{"num_hidden_layers": 14, "hidden_size": 256, "num_attention_heads": 2, "num_key_value_heads": 1, "head_dim": 128, "intermediate_size": 704, "vocab_size": 5441, "hidden_act": "swiglu", "norm": "rmsnorm", "norm_place": "pre", "norm_eps": 1e-05, "positions": "rope", "rope_theta": 10000.0, "rope_fraction": 1.0, "qk_norm": true, "attn_scale": 0.0884, "bias": "none", "tie_word_embeddings": false, "parallel_block": true, "init": "trunc", "init_std_qkv": 0.0299, "init_std_o": 0.0371, "init_std_up": 0.0428, "init_std_down": 0.0428, "optimizer": "muon_hyperball", "learning_rate": 0.00615, "lr_mult_qkv": 0.5, "lr_mult_up": 0.645, "beta1": 0.95, "lr_head": 0.00638, "warmup_steps": 0, "schedule": "wsd", "decay_fraction": 1.0, "decay_shape": "linear", "final_lr_fraction": 0.05, "batch_tokens": 32768, "max_seq_len": 1024, "doc_mask": true, "train_tokens": 437700000, "max_steps": 13358, "dataset": "wikipedia_en"}
Each number is 128 + 32 x the weight over the matrix's rms, rounded and kept within 0 to 255. Layers, rows and columns count from 0. Numbers have three digits each.

# layer 10 MLP down (transposed), 704x256, rms 0.0428, rows 263-334, columns 0-63
162140123123144141130053157125142130168106166099114122165094102175118150124125112159092149097122213129107108108125145125151152143106093130081155102137081146176107173100226035133188132168091072
099133117178129094102103148147083139133167102064139154111147122118103110148129199168088102131180169107132146138161092150162108125153092086064076109145158181111118127141148082160081137137106178
131129174104172109152154164131131121108121139158123122121142131147119086112095095151137125127109166172136123187093132104055150171158185099140181097149144107115159082177166102114148118087118098
146133088141127098193134091150175143199116127136128161108141106139141117102129135088181195197098121177093151152105139092167156069081200124177096143108113105096162090115149181175130099119161087
134094097056131107136135148163140088083131106127137121098094213131139118141133132147122141168123129067072135117222175115081148100141134138123123127150165120129093120152167176097123129092155152
155094156118140142145137186162118129134111126099060106084143157118176137155104092130071131121091165072155128137112095128138122165087145135121163081178164107099126096100173150150102052118151152
158114106159109112116142140068157129088164132171112113176147096151130103112094104106176167142092190118141108148112150120206139152098147095195108184117131114138129056128069083097117089142159075
103180111139101076102125150131153055150077170106121100159124138136130101119152183091130062122123070129145158128125149155123165149139109169139165103125052067070146146099156130091145094106093215
104146103177148119141127125132085112141139102120165193143114109089141177096116085075109148084138132090115120100143160136117199124177131174082137141118132149137109145162068151131099097104140120
091169079151148114161157101135088083152058141117105154154135149182132112149137107111118144137180198110112153174151190158083111162073170113075103086104177132088145160116095113100106117113140093
075091141117195104109129098114117142114106158070151100117184118175110127202106140162117156124126093109146157124111101098127150190136074155123081137112118102184123104161123171105082114119104120
143180114119122144107098119117186103128177104084124143114095148134100075104140136119155125161126166067167124157116173140143085135144096147078118132132137102099112179174141126076098116174136126
071124138144162076140165138064110141094143149107103090094149147134114159089142174171141157176103085169129105168183124132231148131157108129144150129132113138182112155149137160144073133116105086
212113091141113106098086056166124077160079098164085159177117139128114102086128169105135141125113114179107136163128212112123079162155180106060101101081162130151153076145145101125111125119172090
063135053166171129116102154123106140162144121123130082156101066117131102161090115140163133127137127144140089142127136165124156154132119123096160147079099167128189144127143159171150110083150178
114109077091098143158082121165172147090176146123120083089138163148127151131143105143179067105181179087127182176169124058077136090158139110166128123153176110155133120115122199084121110099073119
168108128163119105149112137148096155086165133156125115111074101112133110117128100151097171142112143115136148140161189130093157140130068111173153116169148077134090104114165152136133169097150105
163134134122164127098159062109168103174146147125116112106194168099140109138166114147124123109182115151171114097107117122125102095102132108153150150096169105138114121123134116173068078126109155
104106151124131081145157108047084138143131081175159097090171208089102174148104170104127088115115149119094093093143087134091220164115081174094146116158104111184187073106121149114092130162114076
133140098136105109187094114136194128097116124157121106097106131160132133145154220125073136093101102139102158088136072177093114130107095188174152126141123143107102054144182112115162163165095096
168163134139067120140090107177153132069134143143077083118085125114139185083213098067158109199153130142119133099111154139040131073168075098094120121135088132143116136098078161139155122083084119
096167151081133161126129153134155101094128185115155116117134138143141130127118144078146131154153137171110155164160138176126130131045146149102087121135135142098139127104104150117110146068149131
104205144140180153131117163123173129104184116083150141174113111125181136169158189071099189092117125138146137161125114142098100110095150121093168101128175138141081126111178167154098098128151113
094123103096123132168163103107116204200074123099158127077103159131162124134121118158092089134075114136074162164126139114093163162159087090199136143088141150105133111150121131135077155089120138
087134155126125167101115101140155176141109167111108167198121140186144082115151087175155118134138103169160150163107115120133065128117186146155138084111133145117141157062098198122167201119132175
115105111107161114065168160103129157138132120045093178139122145116146081175148143127147147061148072145153061142150167129180157170196164102120129118130123153094151111062143116117140120051121129
116152137159146149084162131079134123136176165110166129080127201129051085145060142131107112127094145115177141079147132166158149096107125130176055089128179109130130113168103136118180112123195126
186143110074131143200135118094156153065122118096059155122169171164085098133102131140122139062063132164142136105116071105124155170139131126162145138160114121184150160144137096139109172114204103
162136144159151113147129153092114127123113141106104090160142089138159146117067175149113120126149128147156110148084114107175102097073106099109161106064114164136094114088119177107107132118154156
170121139142175104140114122086094176130140113102084160126175186153122079090130104206052112087130118144174154171086204124139100142118161172073138102120152120153134126121115099139087117144099114
171101113122106116135063138137098176148132050136138106043106127104177126090087182136142160154060098111090092106082147140101149156177135125103141090139158120136141165065117158101151129170102160
146083112155146143077108116173174139171136142136149126135107140136154072142077162111159116099157117174165138112163129149074212105105184113103111132125139193089126079124156166100148151091157084
139141092145093152141161168137143139139189146141121118129090139160138169141090161143154156107058121141175174145075100125145123129120119178052118028112148117090080080074070112134139108098148121
119114123105135120115131058078173134174148203103141152079117146117173139141150115081117134137145096152129162145180126127077108154093080112101133099139094111148155082096186133109166134127186155
152108147077120090155153165129138136088090100122126121211150151107157139095108140089157119130119086200101160119082116150189181141156136103069094119113147140108113082096240138159138164112092110
170092196136095132129117107157057106108133139130126120109170111089077130180165063130101164079135112162113063159094072088128141166104145180160102160183169174117136103107097073139077104156162105
173122131147084134143149169181109172129080114118176141153104121154103090128141107148157100136134116199153133155053127132103094088190116079118107137118147161117106139119125177116105170110082157
108133130125076164134092128102160104128114189155131132104131152102147138127128093092126104159171188159095159096111121147130179073155140137123140103147119114114142116158146157090132166116176129
153162096139156122094136071082175199125131120167178143121121063134199098123116110144145131133137158117119121151144104111166140120143116135075083147106098134119093162157095122126123153127127068
078128128158148110100108099071165157153134128153110063149137113140154123126117110142179174183162146148138178128172085120146156126080115119198123169094078132145146121164091128110105109106128152
102148129108113145228130146109134085143173236145154116129135105151130110137068080133149107149097153170132111104126157116141094102043160104174137124111143123157117095154129039105138144152121108
107046138135063174161175125111110104140116121116132149118129102144019168134124131118129175127129134141149124126113145125126228144107160087145100116119123115104136173080131161095185098081130126
103074130127131153079100126082124140141124098134118125178152108148103155172139098134115132163195118155167110144092145111076135044111086179081096122130172147117084102157122133119127076177105132
111149121117113128095144190134127148174164085117116113176167071163126141135132141058154195123139086115128124157060100119200164119133125122149148083133067155120137127159203125137107153182122153
145117153215115116149111175122116140101159075106104126126098130141100104063120150184186160126188126158179146129102129116115102064165114117111128164186181165086118128100174139163153206147166148
160087127088120145103156128121128147181121146111125115159138132120104174111117147094080125172150160133130123133117180203147146140074128143132183056133090149132118137129184116108154184102157162
121148106137141173187095129134159149082101133146087168111149111092136120149118108116095092157202111094128113152161058123118153125065173165141161125127137156114118204196143130108143119136161142
122086102051116077159139178127104079088122165129088139141199100061126146138144140137047093101129087136119119128196061164119162095093119122113106143117163128096104119184163105154130111136135185
128128096124133176094182126083138120202169125152053155149105077166107117158100123152151104073102116122151097128177124086132115169140129137114155113173139143117126150148081070168140163151152145
104087144147139133134093103135122091117062101128143167118150127125151082138152058174113148140115071141111124193101086131106145065123085149080138079157104161140146132168092110097117121131155113
153155142092088049088124156107134114111132122126156118133118144122153069141144098164096164105152181157123141107096125139141124155166136163097163135152099164119127123088135140109101165091136113
110163137107119137192233119168130122159111125120161113080171129147123122119135129098164101123042104144111122109107204097053109161165130109150102115096052120127160099122182076119089146128147107
173136149142073154162130152092092143120057139137133142114204105135138149129097077113121083125119069116113171104127191111164133140121163107139119125164152135095203184152116124106076130090104152
107125083081076123138186134116158110057098131111097178101163110123091120157113103152103155078164142113147179101155155184049163134093092157106193148106215097111183140178188187185048176142151118
180073070118101106129132224174121102107114123162159104153134151098120130188070159114155123145211171122154167159155128070126143143155078144142175103085165162118153218108157172184120091168088098
117109140144090130108140069156133162146127164184144109128119096118110098069151105145112147161146086096152150048150090107097143083105079180113110159112104121170162163154126129132122102117144126
118143180130129098140172109150137141056095151140101162127054152142119075090141090165162135113136107068086102104140158112144109156178138166087111151139067126106114086158114131111095138085095128
117067138142154111083170166132131188135098109117157100174074126082158101113113107138097209120172111119120100130141157122097141140047143114126120171115099082148064168088180105093148122098081149
113118124157194124168126086159068150115158061175119131117136131121142162147115134117167129152071072200079143149037144134135162141093097128112103108152135109064145107108105152108120098139080177
089128125143202155124119096116158057146129131164115105122149154104124124179169159093132108094143122056090108127076184150122096088175132127134102150054178108197128138141134130190119083087114124
090126108151149074132150184124131152088110162114211169142123140131048116073107148130191157079108137144157089177128144140100150137120146150149128133155124102071148129148163077169110152138060085
127177158140095141074147114140191147154160119148081096156134142167136095129095207121133153130124156117130180139136124120109100119149138102097103109135115149154075154100173122169094154146149085
089119139188106170108096137143143153113179103154167113128098124118148129147146095116188177088102171188129141114124121095089044144143164126179129108148097117099116127169098148106176119137154169
150122084141127162145143143156066135122117107169132108124113154100080063118124151161146148101097115105121096094117056083139166176094098145076153096125172183127184182172121134163136129142146152
129138151105105137132145101088071118185141116161102122109125170118133098095159164078089116181142122111119137147124138148151104159158085118182162078131113123173129056168169135095162122182090185
129154107137154125135131170177106113138180084061125121110135199145102154093114116125109168115089101162096219106076098132171078111055141057129163119135106141121134136109128170117092175183113094
208141126069142116139154147117101153117150155141128081070104133177163088147164131101143142148085113137123115064149137171168170142138194124081111159122115157129151104144085101111134124117134138
146098109197112165131104124146096119151137130169122125126088150092175122140159198119134185141099150109118168161113165131120138123142156138149150147090167135127091119128070054120137095124131134
121150099091117125153166108143155084103107182107168118135102136172135138121125121148170078135143158158099126086111102161156170117111141147141123060098146093120168156152148175088114151134121138
107108152083136134148080196104135159065135129110148129173095127077167136179124117076076174115203111144107179161128124129058136111068071113102127087142165112146154132051085142092054107119127068
156099153096100134172090138088098111101108150154085186124079148130143108068149115188159133080160175222166143132126155130141200127154124151074147130146087133080133095112065179084160155155179107
056158144137109157109140154147114157109095165092112132102106130150146117120152126138163151089188159108158107091187137112085105077170135135134106104154150097136116060185126099125126175136137151
# layer 10 MLP gate, 704x256, rms 0.044, rows 264-334, columns 0-63
161153097121084114116107105130137135146091140170114114095106124174119177073108108097192161120156079122102173140098142075132159128146132082149138180115162130132132193145101105158161105080122139
114171085073121112120110138134087129162149123088144136109142050084099168155141150110137154128071145149147151121107133120117145148126179103131178086160088108142129182135105123124109077115206107
203109146117147103146119107066161114131154192127173168128126130110122152109120146117084089101122103118107117104128117131115096143151070147109094142094119129162169168151170120092130136107116094
118111136110122139087147110144135124085090139175144195090099152106149104154115054100136174111126106065126128148100135115175176127150159175117124088094092119123116169139116143093141136059089092
126115118181141077205143186095145180149123089051099111180163100118167125110150121115157139166070156063112109142150135156133160166124126133086142107156142156086113160136130173114052149127123158
138111097170075123118069142128182076107123122128102145139089085153122107102116104173137130098116140122147139100136105068119144124120135134196121142132112170098203076150158093127100141109135146
111175123111127095076165138143104131115147147178098129117109089139149110132140095150129159145142169144087066128134139136127122158107144132103161097150072139096178115119123116085144127136105191
113139108113109131101085089139142156185083037183115110155142125163126117123101149107190152092060140115060132086142104105139163124111148089154107120088085153107210125146199125167179166098101097
167149106188076112135158141080170115083132117122066108154139157101166107129113048131072096108101125084075112114113107127142178098130164185142138113098112120153148086126134138142118075109103160
130146102101128056089138141095150159113135127113155138142152200116108128130130140106181165149099149082149081150136130109104118090102090148095143150146194157141132160127137105113117208107132120
109129102116113138137177114088067109122080138112106100127100126121125150120095117133122133171172165170128130126163103142084128133155145177066159157123126148216143067146148138156154077153127065
090180127061090140141119090119168103109099129143110116073098129111127119175120171087135168112102133127144167110155115148111137145143096157149113111117141115118142116090086145117167118085133093
121151072139080111131131129101116073165088091060109120167139175164102158105122156143145133096105141112138089129155184117171180106135154112170134118108159151165131039135102117095136120092140104
106119143138104096077110121118174132103148126163086159135120176117128173108142138152136132150106131129142132157122090119123130124072048135154122103157194117166125177177097133119216186101085075
191160119125094135150074133079063124130185171139114114157161082132235096146154124091138095090120134152122191168116155095105098119148046164112106146089149098133137113112106129129142152120160162
149177093109105113195084150137141134078141186149103100143175054110122143163116129168096174181141142153142149110122146159109130095175069129129153070164152142148071137110160185088156179105126109
110136105161115137129125093173099101133136103088088150146065123113127158084132129128160135167102106084145123101118120127098114156128115161086117107137142203130121145152120115121196130155106102
142137132091191057186128113135098115121119081133157161095106147096099151151045147164138166073117119132142121148154165119162137142103084163119162114114109115068128030135078136157115153101126114
088166135069072127174137135206115156111102104119088130072167170148077148119152126134173153124110025155157096117130041108170086092053129045187147098076108145113089088083097139077138177149102167
143130076132120112102103070075108156146088108159099116162105134172110081105049082147204102099108143068117112101131200141135194140161142077107096155097071181085144131100120157100075186081190188
101124080107089147136168106135131106126148112109141064124072126095082121141113141096146128071076120129130140135080160116107158127113152153133131116145148118119070128069160061153126152101126090
126138147158164189112103115176073146115093151094162111111096057113153141100143083075079094129131114173118117120124137129104137138140155122142110145134145137135042079088109175156162196064116125
119127127023135157099169081080130116112133133124124139137145101186147141202214089138137136105093116083104134195152113140074109093149128155178101106116131145161189151092181107114093189156160165
102132123119147135117130171129164193121145114155121116096132146168141098120113147112151129163136154137092145128084110103135110140162157089080086166090088129202102127193150115091174110167108067
117110103075140158138140079155103164089105147131158123128090139127163130182188165114109113175087098102169114143156111132211170143156097129112107123122143136128155157116128102122152142061163133
116117150158157117047112102109145141102143080057151097138173122119139109108085148208211162071154125134123117130147123145203175147092164148111197103124070147071121087131177170077165160147140125
062146081124154144084101122125153129139108149129155106145106155111101134137134110058183077074193100153097103136145135171135107117117095144161107172137097136098120107178152145161078142107062181
145097121116097137123089157122106105164030133097119185108078129104069117142145118114095115163153097082115140186108156179128106135152133150132085101133137139184161197178151119127065169149125108
112180094163182159104159116152113093124145135089132093132171117121092134117118148133089118103136085190148064141138187136109101120133118089167142166123115139137153108093113126118110120131168178
124109118068121139169132124058086097108138101119067132167105139146103172147181111112096137141174143137182129048101042118129184158089077172101106103129088106126165121126099137144111185079088028
173203135117138104107101145125156161154109140153080115155109168076082107094141087169096165139123128122150166081169152129167101125154087082110137063171166115128101132109168099108134110122176140
066108128098124183116069118159113132115132141133103133128178166128088086169103172126076096126179063128149128135124100116128182200178097138165109143218114157136183111141092122145124167119137102
114103210122139143138151135123113182141117108118130152121167148184101097123154127153156164211095050151064111082122129149168089130096118110143105137116147134137103086138150180095155159102171165
148165105119112167129070108161118147123070081105100111201105161154107168077136111078165148134094106131110118137143147134144125164137084144071183118134130131128163130141127159141083149106067149
136181146151156128149151146094076148120134130137097138168137077146123111111140103079141098105157101178118156137090163108142159107101140125163101089118081174191045108110105189145127115098162104
165114144154120103132122112104089124148085113077157133128109099140170141124139071100120104149181109128076078149156121122093105127135154153197126176140123131176151131169147196119133131145154135
136107158195062117149123149117126150141152142124135114162140096161124112136113166165153039143112138147083091133176130132139152138185096124175130120143096147082146130077107117197147103148200161
117085129130145140074074122171132128157125175111199117106173082156133142085147118118134108083107082062138135150138069061165107132118161151115134137170138132181097185103096100112061133139136152
093159140089134138122116122123049087193096124153087156118129181157091126105168080114099107212074100115134160127127160103113100086124169050063114136132085183129099134135130154141136047104113103
118129127086148110081079084077190154085134080183129169150133132186115181156185116146127165176168106140110115092119157110088137161125127109133130167194071128103157152129136141151192130134103113
170083112160080185138116085186094172138119101108130121144097131096097158159070160132135133136098107147071111196160087156166162049090128071200141120178115125082155102159153134084163147085116138
103131140192195089094153084112117166085068107099168151109115164153107146155177209110130075086087089104088079138136136144125162104078111152126152176143067136113134114119082154089125179110090155
118117130113179164125131147087146101108156118087114147045158090154133104112094112129129111156099063112169058089169177115095152082125122149155094117131122122094173159152093115124111199126139138
148107122056129140135046071119075118121106172131110093152100098119154056117150137184134119089094162117109109139155125144136135148121155130113128131121110084150120157158081149114119095101178108
157133162158125091120154136133119143183143157138092117161060118139125143142095185124116121080153124129142141066125150113128168071174174121155162125118180112128111179154075151139117106092156134
124108115141162128133111121085124170098101128125075108114112113161150179130050155118203091092157117088159136120155140142078162107105119128122168168137134126062128142143134125172182202118159142
118154111130122175114171144110127170076115141101181216095131197137101145172107125140121101123162158094133164182120162134158137115121048163153128134090144151126115086095172104133121114165146122
156167162128145114175132146110077089121112148125143149137172146115140157091111153105095135093140170135121103113129091118134137147122097101155140073135136149117103111105129193141134157112077114
168138149100134121148139146149123083155099141127124113064174134105155110134077085149101150132147116114173074059115128137197146133142159128085149132203071110052158125091092142111146053118217174
128134154118147162151156079155136126176142112136133102119065150087133082102146088120151076113164132142067120145205167130124091097127134123164113092175083112106138113118157197098150129152127079
133182119084162149138141133097193150146096071176138137111075116099094169137113071159166133117126146089118110184124125141164113126097135159083137145158151192123117122194162140112187117124117094
144105166080111115093127149072136125129105081127104204135144143123154148135172133089147152108063109121140091145142127099203158132183159179115135150112122171102210084107117081156080110101115101
094162171101120199149162167198118127076162139124072158123123102208082162100132140125084182140145115172127193120179103148068103149098092141109173183122163109130152131152164104140099111092138112
199071033071075146139076117102087111117072090103112119100130105083120150092118126134111183173160110069156078143179145110123132154135103208117124167114050090088155121103116147103133110109081166
146136127132103065174087094107094119192124114165156110104145159169122106177116102161090183167134130179161162145116146114186084133117102110175064107171113169136147147129114112155128071092113146
102070141116127123133132104157143136116102114064125150148052147084120119119145202130134132125100099069158110091167110102105121119134165148129120144174119127141144154085112187171120092136087089
178105103081141127133124116128097237159110122174091158172139095133109099093105155158158159147100105093094120160120177169119184111103162130151108095149108115145109159151100163103172108171119151
141139053140115129153045145110126076128127148100146118155090169132138074148100113091129094145117106095126186139171134106159084134111109097172100134126151123135134182076161144062159148097130118
115164132122108109076129138104141143148168134119142093185099114186116115142055085125086135102122094099102155171092158052133172181145221119184161132121089145182115041144120146064087167099236135
138168123167061161081128173106110156055185102164146131165121107034103177180098124150135135137104133174130114143166118102126123171112160121123120141206113162109111117086211128105159131132092152
163154119099130100143157144120099085149089181187109173134153121136134122095135087130160088104098150105110100164150127093179151182086157085130136155114076206120142158144097110104083189139190113
143131089170130159157091122101115094191167092143124126184165119177180160110122133136180127152091194133059163193124065146114135126093116139107139133050131133106114114116122149132117145089152093
104101131215158107144149111099142134084178128149109177161129110193116127114153117110194099114111106163121171140177135187136147099142118185114127059078131149143124063085106084101168148103138119
121043180099058134146122113102092160090135116123152112155179134106049119078099206128074112130137164090163109119138176164117093156099186136090108132104185161092144134134135100130105124121143166
128119088142119132123152115106095137110058162094106139142150119147144103110138142146086052194093143131084100157115095073176153124132157167106110210126123161117109178096091068110154141164145094
170115093125112141163080136134109119099119118209108120077137168187136135105058012125171103124145123098069089127146125089154187161139095098107062112080107105143094137140153122096125128078099134
127096117139161139152146092179080111149130144118084135133164105123200132122100137131157163116093126130175154144097180067124112138163163186136180128165140137165077141065103125156127138183064115
032147186111176146162063113114133124144119125129079149087122074104141115091143225081154117065147091117137157164194110158079113138107118107101132098147137174058115072145071097123175136117101102
106065089136113160148150113140131096168096156124136102114134123090110183109158077163098108106164156143138172153109073094169134205146151100129111146143119102131096148085099175127109074144127134
137063152154156127173073134126129126141096139173142173122090181124135096084142091105123175145125071172124158150119160056148132152117171159110126112103139120066180162160190195148196115086123063
178172129155125105115089168093160137121178099136106113143152160154087160121079156134167094175123178117083109156137149176145189124092108158125157140151120146105165167109116172177168137109137129
# layer 10 MLP up, 704x256, rms 0.0417, rows 264-334, columns 0-63
167094098118139103091131130160151113170102115141106142072077155162087132093146087142134082144053135163135162192079139147069130142112160155180131174128143163166090117088157094142109194164157137
109102123173110121159122086115156108133140165185167135141114079129092107104132146132088132156115039129102099117178141106122114145115096113115107176101119104203074149112121176121200179166118173
110132144145103041097158062169120113174098123162122103048107101174178182095133115163138129210101173098163113098116101106151152178083127098119095144136108097082136193186116151152100120126177158
101081158051093169123109139055158125159087075164104153131117124141091113212165114157132125107087137161095104175103145137146099102141175095155110118165225185083078121105080159066127132113080146
098140074126097117132166157099127078124163106129089096125163169109153108105160146154160140141162145134164118156117106153119133107107102111144133080103131139093125142154177102154067085153076146
112095165180077122171095153104112118155110085144190145082150096084139119152094139129126125088091122103071107135176125099070079105114140117108103104144086164155098138106133120108105102114124134
168113103156108054100108083131124129119128133127099150139109119185083162144154144151148174136086148117110140111151157124148176178112119087125174102139116168075160164152131115144162066098105143
149099140091141153095149151143133048180093110170164160146180082116156175107162189114176164163172138093180160109088151114114169107175132129143144175129167116138139179153125101160106149132121139
145150124158134086120133186143150152118102140196124164176164137159114154073118049132154112150120104153112119131130168107117088102182154119154103126095108198104110095119108166122151117141110149
112159131165133139113119140062176111168150121127083104107098159176152126100097079155144064078097097086163148123179166096146099127160087111179140159109174135076112141121165161111110089118159126
067147104138137091170201130135191168125099091069103106120145158112168136141154100033101136085113085174140166132098123125149138129109102084186152143143112125078102085091109088202120109154126128
128101161161155128182146078108124195151088139165046085144126153192119100148145157118090175147130108061072147139129080107152082145124168133118090105116121146131148174135057143120129202155087152
150184150143142157143169065091175061117121141153166151103145121154110056098091154110115120198135109065104118179134144064141143117112123090155115156136129101142163076102099073121085141111117114
149146173133086137141164173170135192094134093100124059149168147157141198163121123135118055161170142160086148112123137098122155132143118177152111137111166134092057108153233116121114100136164129
127166127120120111148101135137171100193072169138185073140145077190171136106186025137142092120132125057151132127121128119168089123168146109178127103192123091106188121171179142109089151168068125
102091156076138160142111149105168179151082135125115161126218162161098083122183211154142083153075165111131144101090103110130093073140181145164147108137116108078143139167128095092105083156159190
114156145170140068106184189099164151133159109135129134150124151108143118118118139124138101108172202151146094073187104107110156125133134155113119107071140103124118118130131108160104135164113116
123173110087175152121126113140115113140056111172123165114148114107068113120173157180125081128082150124154142162091125109106094119133139119127110154173117139088125098108094121078148140101082139
143132109140112183104178176150119144104112187161130075166086086142121141112132141152080132046110111145124152103143079134109142139083205148110105093109126098098099167121192149125125099148106101
181148161118124169095134165080110067123125108127080107177091096107116118148110137093096154067104140094130159060200144066104091154114095155169115129162127173125140165187122086155159115133045107
111102137221134119151139078161093115059121108106089152180084098153116107163141095081115110117084207101137126096090139074172151191151091131118168118041052082147122176116141099134120154133134065
136129127082113091176158107144102158166107143085147164158085114166155102096187142088095142106139167182154108113132081164117151160099139128088174081118159122149115097160156113105136098119157101
096102095079118099110130121125082166093122062141163053140156128114124180172189146160172098136137072146044141109062143131097106206130114128108070144077139122166044110082148178127134122115136146
155124130047141152135138124127077148135164106105085130109165156096160129152112118129123157151137172101112171110097153209103068087102124108172119120152083157138198114175167127145106162104126136
067090141099109141193170116114148154110122102129090185080139151120148086132122093126130113131117152062145099110154176083166170198157106128075167103114126131066084180144135109135113091105116140
105188116184116091042116128076134168120200160136120149088087163103124151097143224147104079127121146111152141126169135088133148121100135075134166069048142066095091110104114175084106125131107123
220095138124117178124152142118100105142147130125127100150145133163082153112076145201143137162110149119177127101117081112093161103143152170170187089164131104102151124128105126129090166168195147
147152095111098122139173075118121112168160107085112077100152105081131156143101112119139097155119154133166172062141077129108163101095157128054153123180074092139152145095157117108176141153129127
065108086141090106131101165109118145112086125124133170144178160128174141091162141131127104115156118147152160107139172155173097185140153110095062135121149162158188144103146147117145105135122189
116104141106138123037111143117155117155090114144138100139193121126108112076108154114116191112178104104199123182131154134166116131147134092093147090160094163147108190187148195099083117166088205
188111110147131148125130195140146135112107109077145114065099122123121086118120150164152145143096174059174171134148093190135114074089089122102093103091127133117096131104108119070058138121101086
224135108152129106166170101075157062111099180097051186129153142145175125091125096099074147175171121085096109172128141097131122160159135078149152157078107167091163183186202148098176117138157161
142067121146095102165140099110125109115122183132077089112138181081128156121139079098162110109123149126154145141099101146132140136141071137121204083166127089164105089141180113107199152137135096
132106170158160097124107158132156098111122098148145168077149108110095146117089126115172162102117147081131112120126120143159135173167127125072095124165167129076150106190147079129102121170175113
114087160124151097150102070131101099132152146133172138074102063093095141197156148101109195087178122135114112144090115075145072107133116101130154115138142145142145121128132097130157102136112041
101077147112132170166120135147072144099185109184145150122143099093096117087135104089131134133136097132073163073152138121089120136115106138099191110134119127172118140119101125152139064181113139
228077105093147110137158093121164130171170139178171069186207188123110129129120125161130131103117128105152129213149099125075067171100178146140114109159155129105111096105101094077140144175165118
186188176172092116121109123138107139118126132178146115137140069085166093061139109100072178117150143184119126148120133147146149144150146095129104106224177115127137171144125186132130144129131087
146123106184160074149086087081149136115143136123126133159100168126180126136086072135133127157123129173127147128102157169149132123135112113134155175125160105112155124126118141177136115136129080
177135097143085156153084171106068154142131098151101173136127113130095097157123093091119110143152134095202165115172179146124085061179104175069118166119086137144146127074149140123131155199104166
117112129138113136079205139113091102091153138112169164109133157117082131136156096102115124145063122062127185063120214161108069160138157104136096113140143142191113120109120113058180175127078115
138122148171180109155086107193151114160094137144160079102111119138119062155090097122087167100172123156175161157152119158104067137158133193116099149155104098114133182124122112166180135119147120
097110150109115188109147169179122075163149117131123121066111130132166093142153107132128143129127125106133136132071141176091097094150110153152171109157109173145112169165159094098131186180101127
101135069054140084090121124111159095171114144116112124098100079108171123113131156180176088078113125133177119116126170167142141153106171115108150105102165058120106127142121151090109130085204080
125124137069165128081159184109131140081141124168069121107138183138173156176088079130117123133134098147165129112157118146099163060166174152127145179171184100179145141093096158147201169118118154
115185131133136133142116150163111154116089151151113096145069146111086179145179178145190116125110116094099088122049104151117150127117128110064145138170115142158192121122165122163148118118168149
131160058070097156111110133158177096171160109137136131089120096159182135160105159126129103152130127055143075103108114101169122084109153153174153189048080119149128116165102057125113093080147076
107080134111127135109130216173141139176077128145125132173091070156143140100110126113102082135055050188141109151167125136118125127167136171139099158196143145128131183069091068116183122175163094
149101071131100124103132170129113178152146094117095163048162075087153162130147127124153114129079161131161162140184152114165161130108154209174045130132073160127141117125147065115121123145107151
141151134091133107172140100140169122091144188167093161182141146057095146123149079104160089129153194122176169148057139146136138172139118101151163121108069171081123161114155130170176118141166152
110186132159129173134142144129127081162132090105116161083103119088154135074139080192054109073076137199123113115142173125098145070104134109089098131181134151158145104145104138104154134104111135
115106125083136099109163126130127123144113167102094189142180110123090080125168150056168081147086103023128136124098140137107130165112160147096146076162073129135093130135140161135152090156146125
157070109138163117135181100108178150099139138100107182101123085141110074135123128135158174095128107148131078122166097150137129092118132113119170108133195143114119111149094170178105193156086188
129105104149166089130128186119130135070111170113092134209134120121109109141133126103105151117129165124080119138130166132113135129079128149146151100092130134105110131130112163145149090185112112
167114151105161154152149084109168119150170136083066149127195110194099155144153153160189103123113114094100120129107097126109180161185082095113148173204161172166116117130075127170120092090107097
163096112082079113122169110160156140186147089126125145145147156140138175153133139191213101126113125152096154099165119073169090167059090064131072102077121099087151124148108178136084083114107188
128111135121131137102128090112119146143131139126153128121070077125184134120157173114104126131151137155098144137112115129171081110069077136180119135106154123155172115124194075103161116138154158
154094131112116087101183142176186160128141117145094112081101094156095200154117127091164152167110152135110140124147122117112172174109152160130143160087119104151116106111104167117144114146147170
134120117134204177133109127116139158145123132179126106109106082195132126124150143114095170132113092038130143107101120117150089147111176124139133122090139181199086142137142123112167092151138109
108183179141136098125100146199125156121127174145098141124079085057082164137135111151140147135126137149162089175113117122100127176119173155156142127184079165097118107144125143158101183040070118
120092122134170121101136089109082118139131165154086112094132118176097159170101091092107140052158120112147095112108070147165124115097135077087157114106155132097130142216112132109091082098173115
168166141198139124140161137120142089123126131146136132163195134146161097123122146125159175083152119113139105157137185144138103133057123153120114143138162081093173174134079161125162142098063076
134090098109102142154096093142128155080146063186180174107149108156101151156167105172103090116126163134121139162126109080150197150147137118151119091189081191080084180138129125148097107128104172
077109126137142145159115164090129138137106146101122150112146148072125135149168144138095120092166115160147137030122144095131113109117204085139127101124128133156054098145082114125105201169112106
098102167087102104151131089064122086091160109100092158127091161146105140162119115139075153146109109039147153118139165176157097153085170111122190137096172130155137140081066123138089098140111129
113075120124079173139094108098080186085055159095088125192139143161156059122128106089110143134129168138145135104141118134151101127118113141187072093176155110115112207118110128133087146128054140
094144102119192100184150174085130160156091080102165161172161170085113115101120114160089137114093144162120149152130141123169130156079149150146138132084115105170109115093094176061180137173125127
106165145116217086148188143131143119058129104113099200121154155063175171162143057134186149079079145117067117121212084103151178133075069120122135110125147100081133159126150114127101161125175108
133159132146105155162128094170053141153100160143141128144076169132100100129101092143020151074143133135175134164075114143156112105135098135092163152098117090145125080103084093157147134122151119
167141118095135152161131104085148155181218161163091183134064170108149127159120156094170129155091128101099099169133163124129109142143168078160089151110095115158147201144113155122157131084090164
155161118178111169144150139112127122103164134159120104142137144180111122122110110082156101113170110133133106129151086128062136121130143173094100058142046115140145131118108111091110098127059189